{"num_hidden_layers": 14, "hidden_size": 128, "num_attention_heads": 4, "num_key_value_heads": 2, "head_dim": 32, "intermediate_size": 512, "vocab_size": 2048, "hidden_act": "swiglu", "norm": "rmsnorm", "norm_place": "pre", "norm_eps": 1e-05, "positions": "rope", "rope_theta": 1020.0, "rope_fraction": 0.5, "qk_norm": true, "attn_scale": 0.272, "bias": "none", "tie_word_embeddings": "early", "parallel_block": false, "extras": ["local attention windows", "paired heads", "exclusive self-attention", "hashed n-gram embeddings", "a smear gate", "skips across layers", "capped logits"], "init": "normal", "init_std_qkv": 0.0573, "init_std_o": 0.0, "init_std_up": 0.0573, "init_std_down": 0.0, "optimizer": "muon_variant", "learning_rate": 0.0143, "lr_mult_up": 1.06, "beta1": 0.95, "lr_head": 0.0326, "warmup_steps": 44, "schedule": "cos", "final_lr_fraction": 0.0, "batch_tokens": 32768, "max_seq_len": 2048, "doc_mask": true, "train_tokens": 171600000, "max_steps": 5237, "dataset": "wikipedia_en"}
Each number is 500 + 50 x the weight over the matrix's rms, rounded and kept within 0 to 999. Layers, rows and columns count from 0. Numbers have three digits each.

# up: layer 8 MLP up, 512x128, rms 0.285, rows 176-242, columns 0-63
# down: layer 8 MLP down (transposed), 512x128, rms 0.128, rows 176-242, columns 0-63
# gate: layer 8 MLP gate, 512x128, rms 0.268, rows 177-242, columns 0-63
up176:568504400552446608526508479548476477462562491420533489532529469503494517567494520465496577540473488410576417500529516539472492568448586577529566528487514519546473483423560447570492443616464418
down176:541437447601430524467400531471443476462576522550468492566568475474502520456489480499548487456483559477537446506620446468442448462536515518510520524323506541584487500440469537490464472531452544
gate177:466524530557526419505565544490494509506531513459541421483546549474470504484534559408503601422517555517534542481413584558535560408550637465465503544478501519458484465448562603473493430441501546
up177:500568445396494583578444459500500529535482476591475519508469498517385557509532450498501466583474488440445564569591447504488466530575359489561530453566548495516550496559500430453547574552457517
down177:540579493420474520512490457402524561490447479566425502508401448510494521538484444516466468550456471448515529585584495463430459551387434461520582461454486492562574498554503416517525562541457488
gate178:478537485494530501546474554492543472458550526509501528587459524564578480535496501470504549471502483456519426412446477434530493523506488488445482510503462433593520485452510452478562437587380522
up178:573439580513530569510423474516528535474480468467486511591490465461532499523521470545513531506646541576575475499535439462465520547444465548522482474528468529579416514492537518497476444503524480
down178:508412522523556577575464461524517463484543497493499491571448483429539467478516561560511530477589427542492487463509440452459532544517414544457527442492448550629422482532542540449506394488452499
gate179:535513483459475471504580490449425465542442462437612473404470513628473393546559540562533421503463480492605624494522489485650532489545539503523496472564563556663434457465530603488554548574476483
up179:543480473552512484470526544470601426488509484476497561499468512574559524501494455575535530482571481467545445435422485497574514462435521429452478561460457404481457518501463414438447520626476456
down179:442500417496476537463419478471493520485543586448385499532480525401553430473487432487487647434555505470461462466418493409455495436482491515519553505489453482340526469591555477473527464472537475
gate180:494624473485418498556503460382546532517440541561461476505553485454500539501543506392552581470472532472506526534382568566471425538575498437483453583417466551560406571472455436514513532504524485
up180:531381437501547491531552520486558519542464623464516572537471555525453443471500462520516492533538576443560450462487468488472484433480514510491529554467486546511483537589510467496533481407487521
down180:522498498469491509519437502505639463524397541480566493494491481520402485532486416527478499570546616511503399504487485496531446476458578459475513557528460575555506577575485486478614534451546571
gate181:539440420479517646473492493481518512446589502549469482426536435496450540541442548514477408416448517434464506471534495430499488525526494482512530544502481500393524484523496433419498506442423494
up181:507522448475432457474546573497510526461540512502451567514521362508509599551556576461417543478519549528576517440403573539456446485452501513543446498474456542491434493494449505432521581527366550
down181:491407461495466567426449492438532582474487507535496578551477512556607503449531457502493457523474502486575440519463479521466449590496465535523511476559547494468514562510474509512445528418430451
gate182:556517543489475536510503470416459455504423506492578521551557541490490488513468473535515446483466512508444429577547455561445522488516506461506559541508527469556500426488534510406482575545518594
up182:530482522480357562527501573458478546504463550464471515523509548591363461492554497457506470505432541591456470539545519649506503545446480451438534525529484453514424499513456516484356522509436470
down182:537506575490587486405546487554450609422541385510607487525516482457596496443498470473584565477562516531584592518576566437515549434549485585497431434607560512506507483505554502543510483584454486
gate183:491499525508524564452517554396532479502406546466546531563490529504537487498504510510506512497472569572560432567473550455536579468469577647386551483459479531564429379430510503487496549515473545
up183:406484491518471556448518521438493573477472530448523545500489590444534491505425543456504572543504464467497532488526571534550512434452502532524504426494514543537488457472567443478484473555440514
down183:433379487597467570558560532501549580474468536489602575581513562492530426581492560542540514511459489600614456492503549537588492458421475587539513417450458516515486464378524427486525548544433492
gate184:500484511463443407450493427515497556486509551513381494520424498487387510402525477491451551450541482421473494452484445450475429546540507446472536479528511499496512454508485492507453488481479549
up184:536472543504545534565537482531553555403444457445590440586643582443594515462538462560479486554524529561592428519488461581511514509505509482551425502476536447526511474582485467470562545583506488
down184:493537507469462490535456500528538489521518484525566564453420509613365448443466492484517544443515482477437520525574534401583462480435406543513521403554564497531513522467505586470474552457504515
gate185:442586448401599435467486533498561537494554485477500515442517520446611575520516604494453542559506565517597442492473513588447498329464472474486414564445514492436569488519507491582500493526448510
up185:441374465522465455589484499513495436486533584535528555551455551492500521457499513571503468468551505498528639497434504557520464472564479539499440487482514384545501500475415532502594520567542464
down185:571464526526440488574523475458448526555428521526418517575483553501427509570487397502457463449477471462495566522479593417464428574517459491504535494572526520535531530468529459424563514460553441
gate186:504455468433528551424433442424554515544512511456438564484524476503460475495504483458555502468512524550478531480481538472451426546524391572403569539523392480516576528455470457467457507510517528
up186:446503473547522514524506541500488457490569491516602442481463533549553583441528555622397434473494484532626495462556475405586503535522541560538491549483587526501502567561450447455520504572423536
down186:447513569489423508472528570488485461511435526511533511512548486512504474513497533562479507444427436456487493468542563391544484430451493469474517578540566487524470586527446549461523515493512563
gate187:556525505536497436619461503457538541447459456554523505666457493578547526506543508492426564469565503500571499596463574506434408576478620522565406507402440483515408572483573485511456508516491501
up187:504470448578457538500530545515451509529467532409499462631444490452509500549473510450467526456483475488551464452491549490528486483496531629490491534482475586432480584538491601485531588568521488
down187:485491479582500487566486572568434507503493493478512513565503484486448590483448468522436460482591477505607535516552450473598439505498509543605443544526450459516423582459498504473476522570549469
gate188:509440475499435444527531446496487449494473451450466583407556443472538470465445530480403534463500544475552512541527508541546577505506525586555611500494507394599579422497456573601449485475494572
up188:518432425445498515551551440454412499546460442415407500447512422510558471509435538446481534527665567474505475565555546576563523455447404469607502437558507424539502483440482370519415462477464524
down188:453440496449507503578496460514417557541507520400470554412482463525551449536458501529547610561522541455525487438527499595608495536510429514458549479565526460528506429452518394528496524487448604
gate189:505520425545484517467500515460538503447523446492514546544526435541426534510444598533512414455494481493385553417463420533515492436625479576505571493519548503547592553547534457445429486529491557
up189:532535486535452538556539495515584505479510582454519439407485494512510527401579572505534416550504576548546479518515540500523534436548542499411438518500465521500533531519526450496484511528455462
down189:469429460431482445489499505482504501521445464512666363505478601437458446505527492442492481518578464586490585476499518456600437492504477418535485481387521447562505420533456437516512558518427574
gate190:522523525473548475503472513508438488534521464530477429526471558483518426500529497542481507522380516425558501586550621469507490449508495496513534494509463429435504511583481454498428399469576500
up190:503402541567602536390519529520404607531582642474540519528511477501505495507579519488492458411554493510572558461469601506435533504561539485504620487421498534495579530550508462454572483419457519
down190:464480519538592464405564497541493481485482513553509551489491535497559549499450439497576530510599508443456456514496463506480421557600545503451478429505468426462392526464602581432417525542467526
gate191:467536540455460498499515474516454454523461554485465532469456508461443559500523459537488533470517404465505521477510454461501490545537546485476524538505473539481541491486535538465457521506537541
up191:546421499538540497450487494472486506539546512517387535546520549509573403535467538489513449495516532537488525543449508435457533469470508486503490506554503542483506526479468549473496503492539345
down191:471507539412455512556529432371482479431468487475500459451433476470409582489513420465568509520475443461536543452555486513546452562498490559551491447530442522505548447441522533561438533512485635
gate192:603539482489504530525490518431508518483492498511517501453543497420488464480498547520481500433473576484460532477507416610470486493514403530578572424479498487512438502506503454459451490429469566
up192:494562523616481450425472511475438564507418529495496563532489525490497532507558508451582486501576532496516488635517554496484484427480528462516529406491523472439441578414547480435487539371554497
down192:533468454446591566577486434479422457401508457526477488486486441406481448489494503471495570532390526572490584550419513455504563502480507489532533507536449406454574525541537538579520459460478504
gate193:494563419457543493507482479411445548531510458478489553553576476474467507605615538511464563553555626424541540549554541601570540566457561490562526577433515464554504511464576466476478542615467550
up193:548545493483477515476531496503506550540470489520462504509562459498472486505498537449510523461476555473471495499504631567478440606530444573611553494448569443503523526444577466532562497608487557
down193:476516511446426508445483535455453439547490452521544626557571461420440494482496496529501537490501540436379530564499481539429545603512431521524512520348577479517412583447529513512503498486472596
gate194:463539495539557537516503599470549457500413475481596527455496466474485537528522464553559479544449448520587497486537492430510527515529503483524564449426614529498451474520471512548598514513534541
up194:552562461472540416484443457489548475519598446546567495457555475551545508497585527453448508481555484497484524472542476528511466487400519471539425463564507573543503489503476474604551531468530572
down194:581516516478526489481540544405438439540370553447560473464463485507424452580490508475569465468512548538606532509491524456566514527503479460519632459497576490530496579493484484554560453570548490
gate195:509556417472428577464509426429518541551512502523438524457416415463545517589417531457623468567534503513449401432558498462530584481495508449445496444476505447537487497538420436348445570510513490
up195:467569471514531511519513471534517452550542439621399507486540469494548585585489445460550549445493473425406459428541586465464468573484603480484517533582526429486515389575536544641473551517464480
down195:550547417571444602530433543554563532480510436459529477411291541569547410481527513572521502503538514507532505513553524453438571460522556452462471454508493419489452489462483492409528461547442540
gate196:423445537430501484544567477456411514426401581488535483589553448556505487574505574458492601447544568429475525546484404485546517460463577459513507575513484486473539396519522515460569494530617420
up196:443497466510537465402562450488416476473457556524509551532499526479519535448526513515530569524500481448410499556478460470466525427485532528424513566477503507519386493501599411440467522555558456
down196:393457505494567491484569475501465393385400462468546495475488508468516435492588568499528530507513506466385494565495346487507527458453583616463528579476475423467558427444472459458547523484494505
gate197:516514508414410496390479417470533525455502425595465363566500475517506559519527494500469593501512414508510500509475468427442464568497587422524484501460455500545510536518504530525521516468449535
up197:576411537500556447535519542496515513587433484492561520491482519599524462548491468489483456539491520474459492499431563595455434562410501506479426548589579445530543517455541573496501478577569560
down197:497513527470445460463478497663547518423489469507427484530447565519561502444460428436524461476533381496499458524424428466490440518459514477496525581525602534536569536460467581515441551546508537
gate198:458483488559576449479515492449570404500434474393484612506622480523433457556584482534496526459480462577490465372517500533509501529510468502551536507559498541447560434552433596513524404419522595
up198:528466530500525535583507484520437501553473516474542510589565592481497503554452442556458526491497535501495485487441567603569567523575560467539494484591433549491492563470438460608500570454449501
down198:551490503422470510537512494494509528541554527476441480505520553533549516474459485515452504478480498485510488557538570516506470523474519488474417524583466578470475663472515476541501630403490465
gate199:644509493464492527526452530471510485495451460538530517449456467458449540547526548512531512514499425500459518513476554381462489412470560487477432480436477556470581480541529453569378483515444525
up199:522541476562491413512461559478437532465485573503543496458477435442465507513429532386527564548466517548520427453545522381521454535566514502578417521540375416540486532601577449526521546501457578
down199:493431545441420485432438475489473519506530394506506595516469465464409494497527547554553538593504395463486430476457513450411447424542458478529504432437541564526533536549434548508472505427473472
gate200:524543425588501448427570497557530434503526484452485534448508485542411506488476582533530527522493478477524483458473472509431560516561525445478592592498471427574478530524547365585513453401526492
up200:501515451521511517585529586536524535511558611575566545553470492544516554500494476564518500505440472489480463518439583481374487480543451476587528488528452530466535561560562400471534476388447540
down200:579531569439417556457550468399533510577462492421590477523516524499530480576449496417545489533540537546503471497507547473474525506518516462514513550561434442464478441434496624516507527474477540
gate201:436514472439494464463495477497515472457454471509462453497465482470501522487546492553453494487478576507494592502444529555543476507453546555496485481507458509468437607513503484494517520445477542
up201:557509475550603506433475411486556530494452522540512483414530442502526522444579435546487430478520558405442532516526533517471476537488528545534448535592481529483405550569515466514494480583505488
down201:506519513512562533450475573610499507499549562512525566535547440511485443567531556481543496515529473547526459472489432496529611479575522462458575511486539463553575433534540502513451506471457544
gate202:526567571418460587398423500500530510534515519463480504528519507484478544507426496470513470515446517463508559501448586441377457528507525486543528498465444463474521449569440528550461531511488475
up202:480571448514420518446542436543528363481529553537460496521523551551577519516446500527503482553481485531421492528491565579479474558521562509566585426493467523548387460540485481454414478520489456
down202:522461511539497517552450425515463523433432475437501488488478511587500512519515526529480517549473506469423438473534464519619481465466437539522420491499577562444468492536567606527622504484544534
gate203:563509497488510489451601523479489533591599479540501492552541434492526450562521496540495546481442492501458504415501424496473494461522455542524575512459480412546423541538486512456497473467531554
up203:526516591402502508547555556499495492421450491436535515514552579465491502563507447500471602521520490570535469423484434517504477496503527511458474546462495499433558399664499525541518523564515562
down203:549487481504489443459494490575615444535438550458545483511571500517552549488425448592480496488617451516415450445597540480490536460460501441495522573498541502561449484401464441471454578531555521
gate204:472523510485471555499542490489554517540375500466499458486492582571476491499470489464399504516477495564608491480466522500447489516414577571606557531548496458479524486497515493539505452462537476
up204:428558442496510524523463623510476534473433513525549468469473479506392419422546515487467455555476509530425552508506552525472564534540551498534510557485523495518620461407504452447426487471487574
down204:560447522497471496521544484646530416517419412420459467440654509535503581514513496471439460500567423480489458425517518477568432474456480569494545505500563451457494507493532451547592561469552414
gate205:543485591434480529506551560431564450556411557445534549497496515463449485458503455556529375578501501596534390584483534522458582496536523505481565557490411497506410483557557515507589438584514549
up205:556461520475504473502512444525466539537444452492508415654422538400426479473544459468391564528552562489427504451583425593494505572519429527552525477474489405447539544504456442502467384411514509
down205:563465572546579622478512517468541441465529513420559487488565487492476570512525402487544547475561512591511452504466566464587571546547508508480406446437476487482453509510472530554592515599502542
gate206:440440530539706515509532453461511503516504453506551517513461585516568527556538424491581582443465526505491465520429421519517585508501453420439541439432445454560489459495488542593598478505499583
up206:530454491520567456476511514530503577428511497496459570455485372551512457511547561440529547499524536503520464443531560407478502493514557501459483617430432480484506441470501588516595565542408508
down206:502469518526605497501501492484520458489503485518458500530458470512536485532543538477537586446460533593449454420520515463492561530508510450409567477429443434586570491531435548556539452463538541
gate207:463594439460537510497491468434556480497493517377555441521435485552502514530492500572535452344436476414456494465503370504446422553508474401433474479455516507423589468544567485500446482522527456
up207:486487482514516506502503431567504458489478510598462531497527472513508538521492497589433491545624486497470514510476491491539467470438512540543434563539493482579471448505458393426549555457514498
down207:451443575549515478463498586409537506511539522507478469482581568480587478541483569478506473561493472451485489468570517467485525517505507583510576482495455481590515559476435521488446460521403527
gate208:447531586505607526475395530498517412516525549495518451528533550512499501530529525526521584531537491511569400444547523420460483532477524403522503574531458518441498523529430554500513413566571555
up208:387443514479553487391471532524468447463537477493609472471479578576452502570607578544471572473455481489571422487511541483420444521500492546527486661566565476461460456475507392536482507491491592
down208:337510517497523481456455475581496497446522507496556486488555586586471472553504580569451524560365542417578420421527514424492469484583561550577508589512602471467482517546463442544471532412481496
gate209:476455489567531507518446521491503398477512491518506524506439504585461469479438521579465466396568447544480475514501367532484513494595499526568547583500417476482493444436497428539442438476432516
up209:470563526482436447457511526447514434567556457594522529617503424515509555609372350553536531512465597591511424499483527492633559515570505494516524557508406469488456441474476464510525510511522520
down209:493462537448482531474565407500452541455521453469494488379456520508494547560551528478475452573451568470504517407477557456489496551429562545424496497572520558493464515577527527496552488403575492
gate210:449512574633427539468492579442580537552580515496546448545445529525397487465535434538461496500519504466546500411579501535601511550463571468410522416442490475510498425543470451464489565433458538
up210:428504538518366508474586506594396501561581525541414421502479553597571439484527524542504417472449563435473484507520505546503460528478418442513396478531513545513485488523431496423534465449568505
down210:482420561532543496488379557365537442552526478506445462559471575578479484430408424546460486534513451426516571505509457536569523545550436372423517454468472587629598435461502500452467393545423525
gate211:461502381448629495498548550447529535462502530557551478505427462509453514543503503520491570442444588504534536425494481540596469507575518349551557533433472445466487657481492487509499485477476500
up211:525442642566413494437445467495573418498529477502548426489574538517555571489490471507453481576501454515552472474373550515509475579522528640466477486522555518510552514538489517472535506498509496
down211:543520552565452448546424522448472497506507447543453545445490468483572487528459518481413461530526485487512462566496509508444476473492511550491484527595496578454568369587476584439512519517496523
gate212:547496502558491510574491546457472541580344601535493454565454587439469566555557518404568540493494533442465521516455486496466441552470358468370497605457490493546544498510463408534482599481583407
up212:557541497529517483477491521394430455552445543550502486555446529431453510549571562457498478473456505483511512470455481450409474555532501559443525591550546495452428466604468586532556462462516475
down212:442500535555452508493576513609510456591424551577539409492420535472451595510489597476575545550556524500475495471535497564498469468479418493465546585487434522525559543448523429570436538519568539
gate213:543461500503497435452489499439519477470465577633495595573444696437442557484544458407618519536439528552527533546509509563459537485491507434347506542481535526473553455485478436573633491503540528
up213:446471526517550458501452469557467538549493535582454484357457517427526555425481537518386507496439491368508514543526448548445443437486472526539507551497421525542490418613505497567517475535452477
down213:620455562441514453478473520370510450548554605471570524558480578494453542476505484581500562427555563534582500482548550468417472489511440563433487524580500494488504529553462388628488517503580552
gate214:546569513604487493465526519482518524459563447401488423566522472534394409470469509543550448525440443454546561442550520470467540433591470496572479561383545529547450499554530562529602459490420482
up214:531497471511501507517569511456455428470541520487579554478502467524481554559530499577585509523516513486473590582501439430517494458469499567515521550579532533538617494568510482532515553558463517
down214:449477417491531540517450486428442553555480473525515524488525526423517531473492531499455496533490557466444446497458504492524478568492525541490601582597536560545550549437486457512387530564576515
gate215:483532527489466438539515499473539464497491481545591444483629504504543495523506616487515473599550471422544549500544497564513537527605481561560449551440505500544416543520510385497532485518530573
up215:508499436536526527487490498493546524462482514503372469574402468518493553481534447492470549553521495500475448488449469475528577464515471484500455482495431508403526438426487507445418513485519459
down215:558531523473510521553524514394471558425543470510506558487452596469456500539463460513451478488442515539530471514549580397487468495373501543539477501526451560469519510446478652477538493542503370
gate216:614547457454365492457502508535635536488482332415558570506496506516595496462541538557567520420469513476485561493589525481472486501513572493535521495459440519537504498478561492478522376450516553
up216:522492535533548564471446510499335508532588528520456465528639511416414459445518382492459406420513444542519507478440448588539525556451490558527506570528562488419516478487538529542508511506472468
down216:514456528577520482525435560461421491448544540414513390543468521448416543474550431531333468475480486540467494481447452488605549406412409508483498562528536605511543493513492532475455531595580516
gate217:552433496533610454559498537481453557482522462455375632499409471452579417584439569459429519486527490496528528529441538508488542449498416468482454401504523492587514511510480541522504442526519505
up217:538512483552516528493321465452412485452429560529588501493481474466558523522490518468452625513455567502489395485448559567483408574560334573490563537532530419455588485562518517522509539535483503
down217:484493497507502468572553475457435510440430481468407573510421411413574488463449545458505537532518429519484519524480599542499553437529420516402439456534461454627483518423418494469532588546429488
gate218:524491531343451464468534396500521457477482464550517476558501562468476508556454453605546484489455496521505509523513542524493478505513436424450397457467500473571519477538536575477515553630541566
up218:567518517471443520441530518547504461509548561515444488413488478416461427497500508460384600498407452534440497645514541511523495547580555409443549478508533456429574512509572554570606516509440501
down218:458508537417514483495518463480483444586445427495451492545521553461458474397540407550572514572498482573473447570463470565467558452562489366408500411398454435557451445405479412449591448528548614
gate219:557643494535420444585484509388526557440520452449506457481486456523547552499550476478356538452516517508524497495466544503488532581490466484472431583434518458579447458543571422460470462558534510
up219:496428498479480515487500447522507567562517423460554544537459513461557491464578495552574407472562521451418533486506552510600456452547521436550475447475456498454483520467432530455469500421501450
down219:453387521495518485480471518467528453461506514561459451498477528420563451488531497536470566523419518520485495500524590462465459470441577520511516496546549529437595589495481496468496507472464513
gate220:518527476464445539527476356501554521456439462538557416459443484555514453510475547536549561464458533493453445489568428506493528435478517455614518454430512471460518534525379408457427445560479509
up220:529419606491552568528536451523473537534467405503541485488485475533533499462512510494491425601536501519579471456446566514388519471512548497516439512464457454428506502520534600458474494548536547
down220:514461513520382493547554446561502491568371411604557416499535521457497444557467551557502436522427584509432495545418562536473466491556447498529446568479475462527576528534500582423501493617458542
gate221:511521468451583515607509562491495556501541450525517454502563485479500509493493551429485465553539477493494460446514629461496422378505467442517539394513592454501551516528457506488557494556566511
up221:501435459548426490399521446443535466518431529475513454453504477523445437542497516584490547467488450587551476563466524507527618612447453489464454540489475486502463558519494447538499531422491521
down221:429479502488523436572525555495451526469539428463501547503492545471541537428478478415524533477425572505434494459513602441459473422527518498487526503543528577463473526509444533464520513500516640
gate222:534571475506598436523478552451507501523455473560413504453364534516415468543533402454466563433506535481479433538493481452497382452502538554488441347534456428466507487512541534550565469378591471
up222:498541559531557457573471419481561507494573426595400451438451383554475599516505463489484517511538578459463421584569465516498417503529525479520540414565386515481456516444498429425492408460542519
down222:437481623452487430593400549579558403530551520530478510425516461425481466457418459535454525513520576563466456538593552627496509538497444450448438478518529564570519541523437454447442264482530607
gate223:411560384535540586410490459409589500520497563489527561526504424571492512551641391574498491495527562524516490517458529549510583514475478506510403500522480535460532436516350544405482559409492492
up223:538524469561546575402545522571500502495482540466475585525562459530571463540528513431505525493547461569534544416449500493546517418491540574508506515523448517504481498593425554424439536454506439
down223:542468541505469570549525429447498533504471511516540472542520485474579475540443498406393590486460488426491451480501504447449453527447544577450528561410459519550465443466541558467627482503464534
gate224:496538606518612494472434517465526421549465466529382510581399480419484525519515551522529462508525523570469511547493472531365534427438425547505542591528452566522486528544350528529573463439541458
up224:500461586538462431405487518542537517485522544491561470469448474527442446505518596497576465414465470480537483546518452533448491506526517486373510477438507554583553643517446557456517476475551518
down224:464484569482527465501534573523461435662546596561428465536493528550493565575506487491634515508461508503486566444512475485504481403459414580521522504474369526478401458513470526547557486493480499
gate225:515656495551534416503536480425580465599465443497612513420548448527490465529494511465521547505539499493494423523511527486619465511414419538483489598546491422517480505610588518568572507484475512
up225:476562431527575504443502490452566504528539517488547484570553529600423470515465544492559498579502451519458512583440531549398535517476508383514446480435486634461458552502529538471508449560474551
down225:514552440531514459455497445477571464533571569417485490475607468561484491496509584566461488526457434508467439487433528468461573461439494428516539463462502639491470571537516506554536450507453470
gate226:350496510509548562577458485438494477416491507516467428586497538526452493428517493581466501494498575511541493438486509565514485432599446526419474492531554501493518541582392429451523484478515469
up226:517530503523576493566508523506515510524474576451539534495502470428545570503481525571490528459547512494522466482479582405494468458469527513545510508445498503536463569546516525519524583464382564
down226:498545537487445513521479460500507508477518404532457472538486574573475468398497462509431429521552466576493573516494555526538501466491424569512510525568508570492511484502521401451457434468532462
gate227:574530534512505563507477464469437482516469516496588467549400466483537485497515573558459507572545482550576503494420510543539426498446477538527467583504417451527461575565557457497480447540483544
up227:515512495438539485400540507496521429425481435584415362523539426563523520602418372547489485513481469480530519505528432514575439563567481456565404487453505456548450539539485475527528529457536488
down227:497533476393539514472459503456563568498464480520449417546463399488472503594444588493466484585517464442444495457451490471667427474438470513448430493514436477495470506451502519432549560538528569
gate228:477432425507456522513578551503395448555441448443447503493486400513504424513570536546450449435445402560541422406484529545522370614467515493581468587514488459576598502448532469528538487456472505
up228:462550565579473545421406461469593499472451569517552460415485505514498515497486453460547486578413483514468476512543435490496614408588470497518629366509488574498456492482394560513467507452454485
down228:490654610530516498483425457428629511540558595497583502501449601503443570520540445367507513512470541398494498581526478432448576452502470537517667454479518561511423514593511500404449530520469503
gate229:490445447609592471480518468467507489502474488458369414461475541502500444489518437576505483548524516473504590504520488449428517543521543486499470499505559475493495467384394525526452489524501535
up229:444529406500481532515599548520492468596506436415541432514457531465561493547474580464577458428493522466489471603579529459473540461533480509571504481562463446496522437545449485550498498454561566
down229:514494514469497468434519407533504449459520501525400495534587515443549476505622475556419488586503526561492583401520462514597499504536468502463482462444407507500412486491482528452513532519457636
gate230:566447546563514508535486511505507631530476521417538515605463416418462447477490497458450541572559523543521433518511497480458429491520530381539605427472492583465487552507515448489519470534451470
up230:534515531500378447514492415514479477514475459458505485566480421479530514517489412501472499501448343503476508517475527428437594563387478571509476468440519513574433467580500505474590557542486560
down230:478404418408567481493520431570480498437558512429417484493493514436529530511444536517514513596586526540459496432467569501541348533520548471504531517452467494525547542477503542446489508399436506
gate231:479585369486494474600491498443503542572423552410414556480469615466512510509511479531599605577458573491430454569412516491559589552517572416505471498462447579597526437645494454441415370486551549
up231:402542386563520453608498471427530502518527522536470486581468561479568511555528457527549486467431498522475514539426609510478533485487496508380515529515491653494568566440525418553473445485502605
down231:567509380433513533577535489519485529578500506510510591572501571459570525522439494518569558576451630510447426538441504521498548528513497521478479410495425496492514506496490485596508434632541538
gate232:386493403543435450462467506490512515487480536627366462579501583480536424534520493547537535474518557499512526477466610522556499431518547487422508405421482483598498567498488533478484506565477533
up232:509485528517414560350453603548513451526413472476456500513489472464460466529494568437508590474474482475450505483494429529474501512432468541551457519429523556560591462438482433385524461500555469
down232:493564471472476479584496464508411490506469421491453523491498500586423577510482542522509427569522547441401462446513444594424409528543478459494470582550552437526456446497392508492553451424385473
gate233:523500553550408503555520498487497475571604557586481557529493463532516554521434517510501544359482487472449512562576548408560454432547594443448543499460434512501515516466483484487571462469476510
up233:495437478539535467425549590530481517513564433529436555523513487547569483502492483521478557489540455486460465456435491392501499573414533571472581471527430529472519486520506430441470390483413486
down233:499371385507427417582497477611530489515642478591532566523547466589451585522554537481503527479535540531480517521497480492514584471501591506473511496476534447568519571491511564510483459433445498
gate234:453539576439551534402396579464527471491553541487452458523532446544504522553485508473493439415465538508456558614449504582489457490540516560506441506527566542521511463585542484502401525510441547
up234:543543428527599454581468497482520504455443564532597498505566513482407538507499533417450485540518443492507388492459377591492531509364455463540488442487456533500488515398516454388467474565558559
down234:539442436535466473488509457572497555552491455393537500574532536469523450405495440574516510539579482565560554455556455443564510494506549420472545547505521490396491473546482375539553523450505436
gate235:528557438502482504467425493447587589497587560534510551491442486558515460596517540389417424501530473520565443520389502454566467519469527485407531596387495541538527485500475485541489527451469569
up235:503403563452474573405485530518462513551497505498470483536451479503475540524480455457378503530550490555430660526434432468461579558544522547489446502477492508455597558423457542480388522557566562
down235:430497574433473491504557483525405549484410552456353473524519541513422477496482453578539472495569471523507514502460437434461591442558580440565537421516480453452509418484618538462480447441535542
gate236:505544416420512457476510506492470500456543583536470500498514365550553463531533476446524517470561376518497476482547474534507469439529525551534481512533520501494488577466440505424486518476501495
up236:479616494533576550442404509519574538562530460481526523578500531530474553503426433536546481521480568397486473515461522547481561533535485426495548520549540538563455549529494548500480520491508568
down236:552464503554490640466571551598520494434506464431409489506504533466447606459491473525402481504492566485481462489477465505506501485526449511594575488502525531541481487463560509490465511464505480
gate237:457546569508491470481541524442550539529473541462518512471538446472525426502506536407471544469476475438443593552478531431540510447560546607454501485392480477537468418538626510507459510448478555
up237:477508478556494523487527494552536508534582442488500498483486492530515446526443556530423465588539560519508397543532518420520569534469551403514551508493520589510506551483462591497535547502529591
down237:461513486529536466473498423440639477568536456463508471501498472473459449505478445469472467540564573497511425494516510417518542515472573404443433478497513536522485481443463666481510539511493573
gate238:487561509479498456440545476449564420517500530506470521442517451439546561517571523502536444565420481572562546432472470425456469474462529525477500548432510462578582583506548457474582503514502566
up238:485534498547527527399481569537469412450499507449464524514494499575563440410585594506517496438533451500491505538412489450552500536487504483521453496422612550467494442473420560540416435437476501
down238:525505495579552522440496500529402514433510528455409529475550492520454433508475437405437575553533526446536550509517374413454483503441442441534522519573479560510499525456425486559531458461429454
gate239:501589498549555442497483440526469571515559449456426494640461416572526449471529462439465488598490465600484504536579491503557501473525422458601477525459529489531518474451568456454506506464511545
up239:525398503471441572455414576480485414422565486493479494438561536435420519460517514529407509444566489456508386493510552546525541464493523579502508523457454465450434590518522406431547549480563456
down239:511386500402547575481540436523486582478606626449577549393534499533436639494522557551500438428532576479470480507498576466459564457514473520531410507489522473456481465532496448522431484462556616
gate240:517477512437427462421439450448548546500476484450601449522509451466509506544464552452450523495446526612531467512503551537463507464524534533538609599542573484506558468544492522561535555535582504
up240:529512498506451503504540547509574524544508528411519594531493553591479481524579521512541495575438549536446612545503455521426594529527526382537559475456336501509477516441527565430495456561481519
down240:524502491447497570533541582498484548574537509467444528507479483507490559561583500478416478548403447484456553541485504486468512563535504513536516438530457539436551504523532514545557466477590490
gate241:452567510515518490403489556471483491418426460503489485473522460527577436576503555472501509550550446484520601469466500572452462543484519544493514500481483496487479538472477503569440438494529504
up241:439469527490558462514524526482463508531472395502520522486489488528479427572535517510536488510533517545456516471476545522455472490521500449586543573440442521520488553505570432522523508531464596
down241:474584563521562487417469485580488501408492500510472524424489601568488514522496469495542454578572419528504554498519425514454493525551427521515474511488490435479502504524551569515499466520537645
gate242:543444481518534496428498597478510497483514510585537541489524524567432447538478448560413528421543482503466511437497532471471508495503436572463491527582397528556453407489508488532545609462583605
up242:599543468516498495564467483506527457534543501500495479422447458475591488462430559578526542509536450472521447555547513551488488514512546502456481437471657524615506528624529530431549436482391461
down242:573563479471481457504586432374527480523546527461456449536476572431543470489473486452515535493477458512516544576460500596519488501466521459520540419421614407507514553470539517427510513490498589